config.toml
n_layer = 11
d_model = 448
n_head = 21
n_kv_head = 7
head_dim = 32
d_mlp = 1792
vocab_size = 4096
activation = "tanh_gelu"
norm = "layernorm"
norm_place = "pre"
norm_eps = 1e-05
positions = "learned"
qk_norm = false
attn_scale = 0.177
bias = "all"
tie_embeddings = true
parallel_block = false
init = "normal"
init_std_qkv = 0.0315
init_std_o = 0.00548
init_std_up = 0.0315
init_std_down = 0.00335
optimizer = "soap_variant"
lr = 0.00221
lr_mult_up = 1.48
beta1 = 0.95
beta2 = 0.99
lr_head = 0.00342
grad_clip = 1.0
warmup_steps = 200
schedule = "cos"
final_lr_fraction = 0.1
batch_tokens = 65536
seq_len = 2048
doc_mask = true
train_tokens = 321800000
steps = 4911
dataset = "wikipedia_en"
Each number is 50 + 15 x the weight over the matrix's rms, rounded and kept within 0 to 99. Layers, rows and columns count from 0.

# layer 8 MLP down, 448x1792, rms 0.0804, rows 298-328, columns 0-223
29 51 58 74 39 53 64 36 42 33 43 98 49 72 54 58 65 74 48 82 57 20 79 51 64 49 41 41 80 56 35 41 75 47 55 36 26 67 24 97 47 59 54 66 51 84 41 45 34 61 72 46 83 49 71 59 34 72 25 51 59 54 55 26 40 60 44 50 40 37 37 43 44 17 73 56 63 70 51 44 52 58 35 34 41 53 43 68 41 28 57 49 75 36 47 49 52 47 39 52 44 48 39 47 72 50 37 61 57 54 34 48 35 33 31 60 41 76 54 54 45 69 57 66 29 76 30 69 38 29 60 42 71 79 58 42 68 61 55 44 39 45 52 56 38 56 70 55 58 43 67 56 53 37 51 22 49 51 55 47 52 51 31 39 42 56 74 45 30 52 42 71 33 30 64 65 32 80 43 44 54 50 51 40 48 50 55 53 57 56 73 50 64 64 54 72 56 54 57 52 25 85 28 59 57 52 40 77 66 46 68 30 22 77 57 62 28 34 53 38 38 41 39 71
41 53 27 43 43 73 68 26 43 63 52 37 62 84 41 37 49 40 42 34 48 42 38 54 51 62 47 37 34 55 61 45 74 42 40 66 53 57 57 40 68 65 63 45 57 67 56 77 48 80 61 48 80 50 53 81 36 58 73 47 49 30 60 50 62 49 55 45 65 32 48 59 28 47 50 42 45 44 53 41 52 39 28 50 37 59 57 68 56 51 26 52 92 56 34 59 70 51 48 83 60 62 72 56 54 55 37 38 46 14 34 42 60 27 49 66 39 72 38 51 49 58 58 61 82 56 63 42 38 75 72 51 62 62 46 59 31 42 46 73 57 50 59 60 52 55 33 68 64 34 57 88 65 73 77 48 35 67 37 54 69 53 67 60 67 95 37 60 45 66 54 70 35 58 69 56 67 38 55 15 52 55 41 51 48 65 61 44 24 45 55 25 37 57 49 47 70 20 69 63 38 54 41 39 59 49 61 52 63 38 66 44 20 48 36 39 39 64 41 56 54 46 63 59
53 26 65 51 56 53 53 25 48 35 32 57 40 39 58 38 31 48 39 41 48 64 40 75 57 39 55 56 50 66 54 36 52 67 14 75 32 53 44 84 60 52 61 38 50 62 49 59 43 53 60 64 58 60 56 55 71 69 61 50 34 58 37 65 62 39 71 25 28 38 34 33 86 36 85 64 39 44 41 74 59 53 83 51 33 42 52 25 46 54 47 52 83 34 39 54 44 74 70 72 54 54 57 44 44 49 68 50 66 59 24 33 53 56 51 55 59 35 52 48 41 29 95 70 62 48 70 43 43 53 72 54 58 55 49 68 51 65 64 52 44 53 64 42 24 62 67 53 48 39 50 81 68 50 40 42 42 69 58 61 42 58 76 37 72 54 57 80 33 69 29 55 57 55 37 51 55 23 50 63 53 84 43 64 51 76 57 36 38 50 43 56 71 63 55 80 48 33 56 36 52 51 62 37 38 52 53 36 37 44 44 54 52 55 47 48 41 29 49 42 63 68 44 53
42 52 61 54 41 69 61 46 75 34 33 41 57 41 39 47 71 46 28 57 58 73 57 49 59 45 40 53 58 58 41 47 69 55 44 61 46 43 47 43 37 42 55 27 41 61 39 49 63 55 43 62 35 47 36 30 41 54 19 65 82 73 41 49 51 50 66 50 30 39 80 55 37 59 65 46 46 51 33 27 51 56 47 59 52 64 62 75 62 62 49 61 51 57 63 68 66 61 78 55 56 45 78 49 37 56 47 61 78 37 57 28 45 78 71 50 23 60 76 30 16 71 54 30 68 48 44 65 52 56 40 66 56 49 59 43 52 50 34 52 57 56 63 69 63 71 51 56 59 48 48 64 51 57 48 67 61 42 35 43 52 84 57 56 46 54 53 46 78 52 32 61 21 14 43 51 47 57 46 35 45 61 55 77 54 77 49 70 61 45 59 47 88 43 67 39 59 38 83 33 54 30 43 48 47 62 61 24 59 44 54 65 45 63 32 51 53 27 38 65 51 20 42 54
35 56 66 50 44 46 65 42 51 31 53 59 58 52 63 35 45 68 50 58 83 99 38 35 91 77 90 52 67 21 31 79 72 46 20 75 61 72 98 30 44 35 20 64 32 85 51 37 62 37 39 76 31 76 58 59 73 30 42 50 61 38 31 39 73 65 63 61 66 67 52 13 26 71 54 79 42 55 44 83 41 50 69 63 42 44 63 50 46 54 39 47 70 45 61 49 45 68 60 39 29 46 53 47 36 45 50 60 55 56 50 57 66 30 65 71 31 57 47 65 48 29 40 43 59 68 40 35 66 36 45 60 26 55 53 62 63 60 72 61 55 56 52 47 40 56 36 41 62 50 51 35 51 68 81 62 53 76 75 72 50 66 57 72 68 23 49 37 40 76 36 72 49 54 36 76 46 41 45 44 65 68 26 60 62 28 17 40 79 79 29 67 58 52 36 50 31 24 24 44 59 52 47 51 64 77 70 42 44 49 43 39 55 17 88 34 59 51 54 35 51 58 55 51
55 28 66 45 44 34 37 49 43 69 67 50 36 53 67 52 35 58 57 52 53 49 43 18 53 57 66 42 74 37 36 63 71 67 58 63 35 78 40 28 66 68 37 58 20 72 48 61 46 86 72 40 39 52 39 68 48 49 40 74 24 42 44 54 48 71 38 68 58 74 74 67 52 63 46 30 42 58 50 59 62 46 72 53 55 43 20 17 21 40 62 76 40 72 34 64 57 39 64 61 67 51 59 43 63 46 60 59 45 52 55 40 50 46 59 39 39 27 22 40 33 49 89 48 75 39 50 41 52 54 72 58 60 42 43 68 54 54 53 24 46 34 45 51 65 54 23 49 84 72 33 39 60 52 75 54 73 33 34 51 39 38 45 48 55 58 63 69 45 41 67 74 40 48 52 72 55 61 48 16 53 39 33 40 72 77 30 75 61 51 48 54 55 36 53 26 73 63 62 50 69 61 56 38 52 40 70 49 41 34 62 73 69 68 21 31 29 63 54 34 62 64 57 51
23 52 49 49 61 68 59 76 61 79 57 59 50 46 45 66 25 43 29 27 50 43 55 51 55 67 40 62 53 48 79 43 39 57 46 47 62 59 38 58 72 50 65 71 53 52 62 65 41 47 48 51 50 36 17 43 39 51 43 37 54 53 71 62 60 63 55 63 43 50 46 61 48 54 51 73 58 65 59 56 61 68 49 41 35 69 17 69 39 70 62 22 35 35 56 55 65 47 35 19 56 53 45 69 58 63 50 47 43 30 52 41 48 54 49 24 61 55 54 34 43 45 62 26 77 75 35 48 56 64 41 64 66 63 72 74 48 44 76 27 71 69 69 61 33 63 57 34 52 43 47 57 61 55 41 61 40 48 54 61 33 37 25 54 48 26 46 68 42 61 53 66 75 62 70 74 40 62 75 37 67 60 62 55 64 43 47 39 46 40 58 44 44 81 69 17 65 45 66 42 37 73 40 64 53 53 47 59 37 53 65 36 28 54 40 23 57 46 51 32 39 51 69 58
58 57 46 49 22 28 40 70 51 42 70 36 54 42 34 45 52 57 35 40 43 76 41 67 49 51 58 42 50 38 46 83 62 61 58 54 56 39 22 26 23 55 66 57 35 63 48 38 55 51 59 50 60 35 63 31 64 45 53 52 45 42 62 53 58 57 45 54 79 67 51 67 61 56 24 61 43 50 52 38 44 61 49 26 49 36 30 66 62 64 64 49 88 41 64 39 39 42 72 48 52 58 44 36 81 54 55 60 71 54 39 55 79 32 66 24 49 50 62 77 77 40 42 56 56 72 44 60 44 66 56 78 42 83 63 74 46 59 89 08 49 75 50 35 47 22 61 58 46 66 32 73 51 50 46 45 76 33 49 24 43 51 75 20 67 53 66 61 38 62 52 47 56 77 63 72 53 64 31 39 48 52 49 37 27 55 40 52 42 52 47 83 66 37 73 71 44 25 52 44 40 56 49 31 54 67 69 62 59 64 67 55 41 53 51 58 38 46 33 76 63 62 71 62
14 53 50 98 36 57 56 49 38 39 71 69 62 66 20 51 54 44 30 48 81 83 64 51 35 33 67 46 46 80 41 31 55 50 53 50 48 33 57 58 58 73 59 34 67 67 63 53 61 58 43 66 42 62 45 82 42 21 60 44 63 41 34 53 67 46 56 52 57 58 43 64 56 49 41 47 76 54 69 53 64 38 46 44 49 62 95 60 40 77 45 48 54 43 35 80 33 59 41 62 47 58 73 62 45 33 37 50 63 45 47 53 69 72 57 55 58 46 53 36 55 62 45 39 63 50 37 63 35 75 49 64 39 48 52 76 70 56 62 62 41 29 44 41 65 50 50 26 49 08 52 32 42 65 39 67 20 58 59 55 62 58 61 45 58 52 40 35 36 63 67 58 79 76 72 51 59 45 42 46 36 77 41 72 62 37 52 60 48 55 59 97 48 81 49 39 52 86 44 67 41 43 60 58 59 44 43 66 41 42 37 56 16 32 41 11 47 59 72 49 59 41 42 60
51 48 47 62 55 43 31 52 49 77 42 41 71 59 26 70 70 34 63 56 48 46 65 74 50 71 42 57 66 54 52 55 61 73 47 65 81 45 49 50 57 63 37 53 50 55 66 44 71 40 33 52 44 39 27 54 45 62 63 54 55 48 54 51 63 57 71 40 64 55 26 65 34 64 53 33 77 55 47 64 54 56 48 31 55 62 68 50 55 64 42 70 60 54 73 71 58 70 60 51 41 77 64 31 31 64 52 34 55 52 52 39 54 25 49 33 53 64 63 52 52 61 66 34 49 59 73 34 78 53 69 65 75 59 73 71 46 55 21 62 62 48 53 44 36 51 54 63 39 60 56 27 40 33 49 67 47 61 58 62 52 43 52 64 63 47 40 73 47 30 41 57 39 58 62 72 50 41 61 99 58 57 58 54 50 46 43 52 24 23 45 36 55 40 34 56 75 58 62 61 36 48 62 71 91 48 52 54 41 36 54 47 22 49 68 73 26 62 47 58 50 50 72 75
86 67 51 40 36 46 33 53 60 41 51 36 69 48 60 29 46 65 50 54 41 36 45 39 44 36 46 45 34 21 39 56 35 80 40 40 50 36 44 38 24 21 44 37 65 61 43 42 65 54 40 48 87 27 50 28 62 52 46 60 31 43 21 41 39 59 75 51 35 58 46 33 57 45 60 52 81 51 47 55 63 44 21 75 67 46 48 38 32 73 43 62 58 86 48 36 50 22 50 58 46 55 40 51 67 52 38 36 58 81 72 42 60 78 70 73 58 53 35 64 45 45 74 35 50 23 61 63 58 47 43 72 70 47 42 60 49 15 65 29 34 25 28 60 75 55 71 38 59 46 64 58 69 67 20 68 59 30 32 52 56 44 48 49 50 65 64 61 66 46 31 60 59 58 68 74 52 55 50 51 53 79 52 39 46 56 64 60 74 29 54 44 60 43 46 54 50 53 38 27 65 63 61 60 59 45 42 42 24 51 49 15 29 70 44 46 56 47 47 43 70 42 75 32
29 40 51 59 81 49 60 58 64 45 36 56 62 37 68 62 60 60 71 25 48 39 46 34 45 50 35 51 61 49 49 40 55 61 59 48 61 72 43 29 55 73 33 58 29 52 37 48 59 49 50 50 47 27 67 36 65 57 68 45 55 06 55 69 57 62 58 53 39 77 58 62 61 76 50 55 47 69 66 48 65 60 72 32 40 92 58 53 35 58 32 77 31 49 56 55 48 27 75 90 54 47 40 18 54 65 55 56 56 62 73 41 31 44 65 27 28 56 35 61 35 42 46 34 21 53 80 64 49 59 39 63 47 49 77 55 21 68 55 72 42 68 29 35 70 26 63 65 80 29 67 30 61 71 41 28 28 53 86 56 63 21 60 54 38 67 52 56 80 82 41 82 55 41 64 45 23 70 46 63 61 56 59 43 58 28 23 59 67 51 47 59 36 39 73 54 45 62 75 53 49 50 69 57 63 68 65 36 50 45 15 48 71 28 72 56 58 53 62 48 47 34 51 39
59 71 46 75 76 33 58 31 59 74 67 49 76 70 34 51 49 62 52 37 52 61 51 22 28 67 44 59 56 68 44 54 40 41 40 51 65 47 65 53 32 43 58 58 51 26 30 37 57 59 71 66 08 59 36 34 72 61 46 72 13 24 73 58 43 60 48 45 28 43 84 60 36 71 39 41 42 41 44 57 66 42 45 18 38 56 60 48 62 36 60 49 42 45 61 33 58 67 45 34 54 43 55 68 63 21 47 38 39 44 53 33 67 50 45 85 74 61 82 40 56 38 74 52 43 50 46 62 78 55 64 52 14 81 63 38 25 30 50 31 71 55 66 52 48 71 46 40 46 49 43 53 50 53 33 47 84 48 44 41 57 33 40 67 23 28 77 67 63 35 50 58 40 56 57 38 44 68 21 41 60 48 40 11 41 33 20 57 53 69 42 36 56 65 59 43 53 69 46 50 90 44 43 77 47 44 34 68 34 38 47 42 51 78 34 49 31 32 25 74 57 58 38 46
33 46 39 28 46 68 45 43 54 68 40 72 39 57 69 50 30 49 33 58 36 52 40 39 42 63 20 40 54 44 41 39 21 82 46 26 34 33 58 27 57 75 57 67 61 76 57 27 56 25 73 66 87 60 45 31 58 36 56 51 82 28 37 41 57 43 65 58 59 73 37 62 28 29 56 42 75 56 40 38 64 58 54 58 40 50 38 47 61 49 84 42 54 66 53 71 41 30 28 59 36 50 44 54 52 45 57 38 45 41 52 46 98 54 53 43 45 45 66 46 52 34 52 67 74 49 60 27 45 62 61 51 68 61 40 39 88 35 27 42 45 31 50 52 61 24 52 57 60 70 12 36 46 65 38 76 60 47 46 75 62 51 52 66 67 48 63 67 64 58 36 45 43 54 41 55 42 52 27 13 49 58 54 41 24 51 58 38 43 54 76 28 47 52 50 71 34 46 33 56 21 65 50 66 67 42 45 53 45 71 41 57 51 64 46 36 37 71 61 24 57 45 42 61
56 36 67 38 50 48 38 55 30 66 59 38 57 49 48 44 53 72 42 52 32 73 62 63 49 39 39 45 51 60 53 27 50 50 49 49 40 46 45 79 67 44 59 73 41 44 23 52 34 54 43 46 36 62 31 54 58 68 53 81 61 50 51 70 73 63 38 55 54 48 63 81 45 18 37 31 62 72 66 49 36 45 76 48 69 30 56 37 49 36 55 36 91 31 68 58 48 60 69 18 40 56 50 60 82 30 46 56 50 46 63 39 63 47 54 49 41 59 48 54 44 36 47 33 46 27 42 62 55 52 52 74 30 36 32 37 32 19 38 49 48 64 42 40 64 43 33 50 33 19 72 61 54 80 31 73 69 48 65 74 48 42 25 44 65 27 45 21 65 55 60 61 69 51 66 64 37 52 66 92 52 38 37 52 47 51 72 57 35 62 67 50 58 84 51 49 65 72 28 71 45 83 49 70 70 39 42 45 75 38 54 39 45 57 63 76 52 63 45 51 65 74 56 62
34 32 54 21 49 53 46 37 77 55 57 57 47 39 54 60 50 35 51 41 66 33 46 56 44 51 51 57 31 74 27 47 62 68 46 45 63 69 42 52 20 63 27 86 56 72 60 51 62 43 48 58 66 45 55 64 42 47 79 49 44 42 31 43 55 41 54 47 76 41 57 43 43 35 41 86 85 39 80 60 50 77 55 62 60 35 41 36 60 80 47 52 84 54 72 72 62 03 63 69 49 77 70 37 62 37 54 42 81 54 43 22 35 96 68 39 50 54 53 78 29 35 59 41 70 43 56 77 60 52 57 57 40 35 53 47 61 45 45 52 48 41 16 39 29 98 49 30 43 72 54 55 58 78 71 49 52 63 66 41 40 61 56 30 45 65 50 30 54 44 62 43 66 49 63 44 25 67 28 54 69 45 45 48 49 62 53 40 46 62 73 61 54 57 61 49 35 37 37 61 61 38 72 61 33 44 46 43 42 45 35 29 38 38 48 61 77 68 59 33 39 65 38 33
37 55 59 58 53 18 18 52 34 39 59 47 77 70 39 43 87 40 31 49 60 40 73 92 59 43 36 84 56 38 56 59 67 73 45 64 55 45 40 42 51 46 47 37 53 39 42 63 63 56 14 50 52 61 75 79 53 57 62 45 73 45 48 23 51 14 66 38 48 58 73 67 50 36 25 55 38 50 86 51 49 93 50 58 57 46 65 73 40 42 73 38 43 47 60 47 57 40 64 48 49 52 45 56 48 60 77 20 65 72 30 46 60 71 47 81 54 38 35 60 56 42 48 81 44 57 68 59 76 64 48 60 33 53 85 65 63 60 45 53 40 86 69 55 61 42 43 32 39 66 22 63 41 54 63 49 51 71 64 26 53 47 33 73 40 50 58 61 57 65 44 60 56 53 50 40 75 34 70 45 59 43 52 72 70 47 49 51 64 45 51 46 55 47 31 37 59 58 43 77 53 59 53 61 54 80 50 66 74 69 46 50 41 53 40 56 36 52 42 50 71 38 32 62
56 63 58 59 59 58 52 63 44 49 49 23 36 57 75 37 60 34 54 38 66 28 36 44 65 60 55 57 44 72 62 43 48 49 54 79 54 51 83 32 55 65 32 64 39 12 46 15 66 12 28 44 49 71 52 91 60 47 23 48 49 43 66 52 44 43 45 42 40 42 48 60 68 39 67 16 19 67 45 52 45 30 37 56 50 63 41 58 40 68 37 17 61 71 55 47 47 49 62 49 31 44 68 66 44 60 39 46 35 44 45 83 45 61 62 51 25 75 39 36 73 61 46 42 39 45 61 36 22 46 50 58 49 55 48 46 60 63 81 56 72 38 55 65 51 80 79 28 34 71 49 25 51 63 58 53 59 60 37 63 66 36 46 60 54 44 63 42 54 20 79 59 41 79 45 56 52 47 52 49 55 85 67 25 54 56 45 37 65 67 49 16 49 52 66 68 69 49 25 41 70 59 57 56 37 74 37 59 61 92 34 60 57 46 41 31 64 69 47 96 40 51 50 52
64 31 45 29 72 66 60 34 65 50 38 45 30 44 42 53 41 87 40 66 42 60 38 62 54 64 55 31 40 55 62 32 20 48 52 67 18 58 72 49 37 66 35 49 28 43 44 69 54 54 47 59 69 50 56 55 69 58 20 60 72 29 37 75 70 55 19 42 63 43 70 72 22 68 35 55 36 62 27 54 67 63 34 69 54 59 66 49 31 75 56 43 31 52 49 58 34 73 63 76 44 57 38 55 62 54 69 42 68 49 42 49 46 72 31 51 43 38 47 42 66 51 67 45 36 57 29 51 41 50 59 36 64 69 44 59 49 65 47 33 64 52 57 34 58 46 56 78 56 45 51 27 37 56 57 39 55 33 64 13 44 36 83 26 53 57 37 15 65 27 60 64 65 50 33 67 50 75 51 92 63 43 35 47 66 65 62 66 19 10 82 42 55 55 51 50 77 65 47 49 55 18 56 49 65 27 60 55 27 37 60 52 27 51 33 64 67 49 41 48 58 35 80 55
53 36 61 55 45 54 67 31 39 54 34 54 62 41 61 42 63 57 77 67 45 55 62 57 55 32 50 65 49 62 47 55 45 48 57 62 67 37 52 41 45 31 35 42 63 42 58 44 36 62 49 56 39 51 68 66 36 27 65 32 55 65 38 30 46 87 35 25 42 37 29 51 42 62 44 32 73 46 52 60 48 46 40 41 86 45 66 40 26 62 44 47 27 63 65 53 66 14 43 67 56 38 35 43 45 27 22 27 48 52 66 41 62 30 38 45 20 62 47 52 69 48 50 53 52 46 42 22 39 46 51 45 79 38 74 78 39 15 66 36 72 56 59 11 55 56 56 52 51 75 50 74 58 68 39 51 65 41 64 80 69 55 47 51 10 67 79 56 29 70 46 67 60 49 54 34 43 62 52 58 64 52 57 25 51 46 45 37 58 61 67 43 43 68 74 52 68 60 44 40 52 81 42 36 45 49 61 34 48 61 27 28 36 49 61 41 62 53 32 37 35 56 76 32
54 58 68 62 63 19 72 59 52 24 36 46 54 66 56 50 30 75 42 51 29 50 57 50 29 76 49 54 54 63 21 28 28 48 61 59 61 60 39 35 74 58 39 57 71 44 71 57 33 54 30 34 58 48 40 55 57 32 37 43 50 44 38 74 49 53 52 59 52 62 48 39 49 57 43 31 64 47 62 18 57 50 73 41 58 66 52 70 51 63 40 35 78 67 41 61 20 62 35 76 60 79 72 42 37 62 27 58 73 49 60 34 46 40 67 58 57 47 56 40 52 65 42 59 43 65 36 38 53 40 55 26 39 36 37 43 77 59 60 44 81 30 49 82 53 47 49 59 48 33 51 73 46 38 90 50 45 58 47 48 52 55 66 52 51 54 47 49 38 36 44 39 46 20 47 60 47 52 62 50 32 53 49 66 68 59 56 62 49 68 54 44 55 50 52 48 55 51 38 51 66 61 72 76 55 70 26 51 65 60 45 40 20 61 34 64 61 32 46 84 22 71 93 87
41 28 40 19 55 60 66 51 20 64 43 46 54 62 32 61 48 65 73 77 40 52 46 48 75 40 56 76 40 61 58 66 49 64 78 54 57 37 54 47 38 58 41 55 62 53 60 66 49 50 51 54 61 95 67 66 53 69 57 73 39 47 49 62 43 54 72 34 44 46 38 26 37 19 68 60 77 39 56 53 57 80 52 50 62 54 46 79 55 57 51 36 35 43 19 33 56 57 78 45 46 45 45 50 76 57 34 44 47 36 74 59 51 70 34 52 61 38 60 59 52 38 53 17 36 42 49 28 41 64 45 46 54 43 63 32 60 76 64 55 60 50 29 53 43 52 42 61 65 54 43 69 35 55 51 50 48 51 57 56 56 69 65 49 64 48 24 42 58 41 65 41 78 51 42 08 49 50 68 64 38 29 47 15 43 30 55 50 36 49 58 23 44 67 52 61 64 76 61 38 42 56 61 66 31 43 51 51 60 52 20 55 64 54 24 44 39 52 43 46 49 70 32 53
61 45 35 43 85 46 52 47 36 61 55 37 53 49 39 27 53 59 62 47 68 69 31 31 43 59 49 19 35 69 60 52 66 55 21 31 33 60 56 44 50 73 50 42 59 56 37 44 48 45 67 45 54 53 48 54 67 53 48 40 63 63 66 65 57 58 36 48 33 12 54 54 73 63 53 54 41 58 47 48 28 66 44 45 84 57 41 39 62 71 56 48 51 74 59 59 32 64 49 46 30 48 46 43 70 43 77 58 30 62 53 95 56 42 55 64 55 84 86 48 44 60 59 86 55 49 52 54 68 47 44 72 55 56 44 08 92 57 30 42 47 49 36 58 36 50 45 53 40 50 23 49 37 39 52 37 32 49 56 60 45 55 42 23 51 24 38 53 63 89 34 38 59 57 59 29 48 52 67 32 55 42 42 42 23 60 45 38 52 37 51 68 64 43 35 55 45 70 58 68 32 85 30 71 26 91 48 39 44 56 39 79 81 55 31 66 28 48 29 56 65 43 43 58
49 46 56 64 57 55 56 65 79 47 52 51 44 49 47 35 40 45 72 45 35 41 49 69 54 48 70 52 50 65 50 44 53 73 41 55 36 32 48 54 62 56 62 31 64 45 50 59 59 83 28 36 59 67 50 54 57 30 50 58 47 36 54 59 57 49 62 83 67 46 32 71 31 45 41 58 51 26 48 45 68 63 54 62 41 59 62 35 41 45 51 29 56 60 56 49 55 61 77 64 51 58 56 42 68 30 64 57 47 55 50 38 36 56 50 23 53 44 45 65 55 39 53 45 44 58 71 32 57 50 41 53 43 50 47 61 41 54 45 72 42 45 55 23 45 78 38 51 46 50 41 71 43 73 41 33 42 44 62 46 37 63 77 55 41 44 45 74 47 50 21 71 57 45 56 51 54 66 71 68 61 40 58 48 73 45 52 43 29 58 82 58 53 42 37 53 34 61 48 36 50 34 67 49 56 68 40 78 75 35 51 40 34 44 57 53 70 69 50 60 62 42 60 57
18 56 47 38 66 57 53 32 56 67 28 35 44 74 36 50 86 31 63 36 52 56 70 50 39 36 16 42 57 47 59 51 45 57 52 68 45 41 57 55 72 63 48 54 59 63 43 50 54 38 36 57 73 60 90 73 43 65 86 38 25 45 14 47 29 54 85 25 65 39 62 38 87 68 63 57 70 50 78 35 31 37 47 59 68 36 54 36 36 67 56 59 61 47 39 66 84 63 64 39 61 58 67 37 55 45 64 56 89 28 48 55 64 46 66 45 54 52 58 51 66 39 54 51 76 48 26 23 71 56 57 22 57 62 42 30 43 38 84 58 47 27 57 73 52 46 33 33 60 30 70 54 38 38 57 50 11 66 46 68 64 31 56 46 40 51 10 51 49 61 45 64 67 60 36 64 34 34 33 35 64 46 38 44 49 38 64 41 64 47 58 69 34 54 62 45 47 69 59 45 72 48 48 53 36 59 49 37 56 50 51 79 26 54 54 50 74 55 60 48 65 74 48 59
45 53 47 55 59 38 64 55 28 39 47 56 84 32 34 56 58 61 67 44 48 37 45 66 43 81 65 61 47 61 48 49 59 42 60 41 66 67 51 47 45 51 38 32 36 46 55 56 63 34 27 99 50 49 46 63 35 63 60 45 48 58 64 57 56 66 65 29 60 40 51 58 33 44 42 37 77 63 55 42 56 55 68 56 52 50 41 43 20 33 37 47 51 50 53 77 59 40 42 26 53 34 42 28 46 77 62 51 43 59 50 67 51 52 46 67 77 59 48 52 48 24 99 37 57 44 41 40 56 55 35 72 43 72 35 59 51 63 44 51 66 32 54 72 65 56 47 50 77 34 36 60 34 47 70 55 76 44 68 36 55 46 39 47 58 50 56 77 29 47 79 76 58 61 72 31 35 65 72 89 69 47 57 16 25 48 58 52 27 64 57 33 53 62 84 48 45 75 30 45 42 55 52 35 17 47 52 52 42 59 79 53 38 53 71 31 55 53 33 27 65 48 30 63
81 49 39 42 47 45 36 41 29 29 36 35 42 67 68 53 45 33 45 53 57 31 70 39 43 27 56 26 34 53 55 25 69 56 41 67 32 40 61 48 52 61 55 57 32 14 54 46 40 71 35 39 51 60 48 73 48 26 50 18 42 58 65 71 75 56 70 45 67 67 77 43 60 68 64 52 34 43 51 62 59 38 75 57 71 35 28 64 43 50 57 36 24 61 36 35 25 64 45 69 77 38 26 72 49 58 49 38 85 36 59 69 32 54 49 39 47 47 63 41 54 39 64 59 60 48 53 44 68 27 50 58 71 37 50 56 49 52 57 37 57 48 24 45 28 52 59 61 40 61 51 48 85 60 60 70 48 33 73 28 44 64 44 28 49 70 45 47 42 69 42 65 66 39 54 43 46 44 48 49 73 56 35 41 66 46 55 40 49 42 55 50 41 73 47 54 51 40 76 48 52 49 79 79 66 31 42 21 71 35 61 58 34 45 52 54 24 67 57 55 33 20 50 62
46 46 52 54 59 38 96 69 38 39 52 54 49 36 62 74 48 58 55 33 32 42 60 42 57 32 43 28 50 50 27 53 37 49 87 59 39 59 73 63 56 51 48 48 25 55 50 43 52 46 38 55 53 34 55 64 60 33 66 56 82 52 49 62 49 61 84 52 39 71 67 46 41 60 59 60 65 54 58 45 41 46 48 53 41 56 52 61 45 48 52 68 68 26 49 29 26 51 62 37 79 61 67 69 39 68 42 57 47 47 59 55 27 78 59 63 55 52 59 50 58 40 30 62 66 59 43 57 66 52 80 38 38 38 33 34 69 67 63 69 44 47 50 49 29 53 66 66 31 20 37 44 51 60 51 43 75 54 75 59 58 41 58 58 55 55 76 64 65 74 40 62 40 44 37 40 48 40 34 50 66 53 43 40 38 42 38 57 40 47 62 35 44 56 54 61 58 47 80 54 40 39 54 55 36 43 45 39 41 66 46 62 42 41 38 14 59 58 27 50 49 77 60 34
49 23 59 65 50 61 43 47 73 56 23 54 53 72 53 47 55 63 41 65 66 55 70 45 42 80 24 62 41 61 48 43 45 56 52 44 46 45 46 71 42 71 45 37 14 26 55 26 27 37 64 51 41 44 62 30 62 51 24 44 46 66 35 63 52 45 49 64 55 51 07 78 46 53 56 48 63 35 53 28 77 69 75 49 40 39 47 59 39 59 58 32 63 54 57 49 73 38 58 49 55 35 61 64 34 68 42 38 61 55 40 45 47 43 63 41 42 28 42 59 53 40 40 26 82 54 46 74 43 71 34 45 51 49 50 77 53 72 42 55 71 61 61 69 59 41 47 44 62 53 65 52 60 44 72 68 42 49 50 34 57 42 53 73 49 41 74 88 46 77 54 49 47 64 79 69 52 51 25 53 66 60 51 51 53 31 71 59 46 34 43 26 31 43 39 48 07 43 43 51 56 45 53 48 63 44 71 57 42 54 65 24 50 58 58 49 52 13 43 70 56 72 50 53
64 62 32 73 52 63 59 42 33 32 73 66 64 33 46 62 64 51 46 65 70 42 52 58 59 54 46 44 30 48 48 37 46 37 49 53 36 50 52 43 54 74 59 47 73 49 43 55 39 22 59 32 33 51 37 25 71 64 70 48 56 89 91 43 64 46 59 25 41 53 40 44 37 53 55 60 27 45 65 56 63 42 37 53 36 51 51 54 67 38 58 16 99 59 67 58 63 40 34 41 48 70 24 62 51 44 97 91 33 45 42 39 52 52 55 82 62 38 48 31 51 25 61 46 37 59 59 48 41 74 30 59 40 42 61 09 52 31 50 33 37 35 69 40 37 39 51 52 43 34 32 44 86 53 48 50 47 57 38 50 24 48 68 37 49 65 28 33 36 61 65 26 58 72 53 35 56 30 57 93 42 55 35 51 26 51 76 73 42 52 27 27 57 22 30 67 37 47 49 50 46 28 45 26 46 64 54 79 54 37 22 81 60 67 60 37 61 52 34 25 46 40 21 56
78 40 36 41 64 44 47 30 52 59 44 71 60 42 72 53 28 74 35 53 41 56 56 22 50 51 49 39 41 82 43 73 56 58 84 32 48 56 64 41 44 38 54 41 58 59 62 58 48 61 64 30 52 65 66 50 50 49 86 46 51 36 83 75 44 69 46 59 50 38 52 60 74 44 30 31 18 52 66 53 58 47 39 55 69 42 56 44 61 42 23 19 59 49 40 39 59 76 64 62 68 42 47 67 60 28 70 42 60 50 81 22 72 71 65 39 83 57 45 41 70 81 26 55 48 34 39 50 38 58 52 50 51 58 36 55 64 50 38 78 19 57 30 61 76 66 44 62 51 42 28 41 49 49 34 63 35 59 57 70 62 49 50 39 60 54 58 60 49 40 56 61 61 41 52 61 22 34 52 35 48 63 32 61 54 40 49 52 54 64 47 68 89 59 66 57 49 69 75 22 40 39 43 27 40 62 52 60 54 51 46 18 67 65 60 35 56 99 42 39 40 64 37 47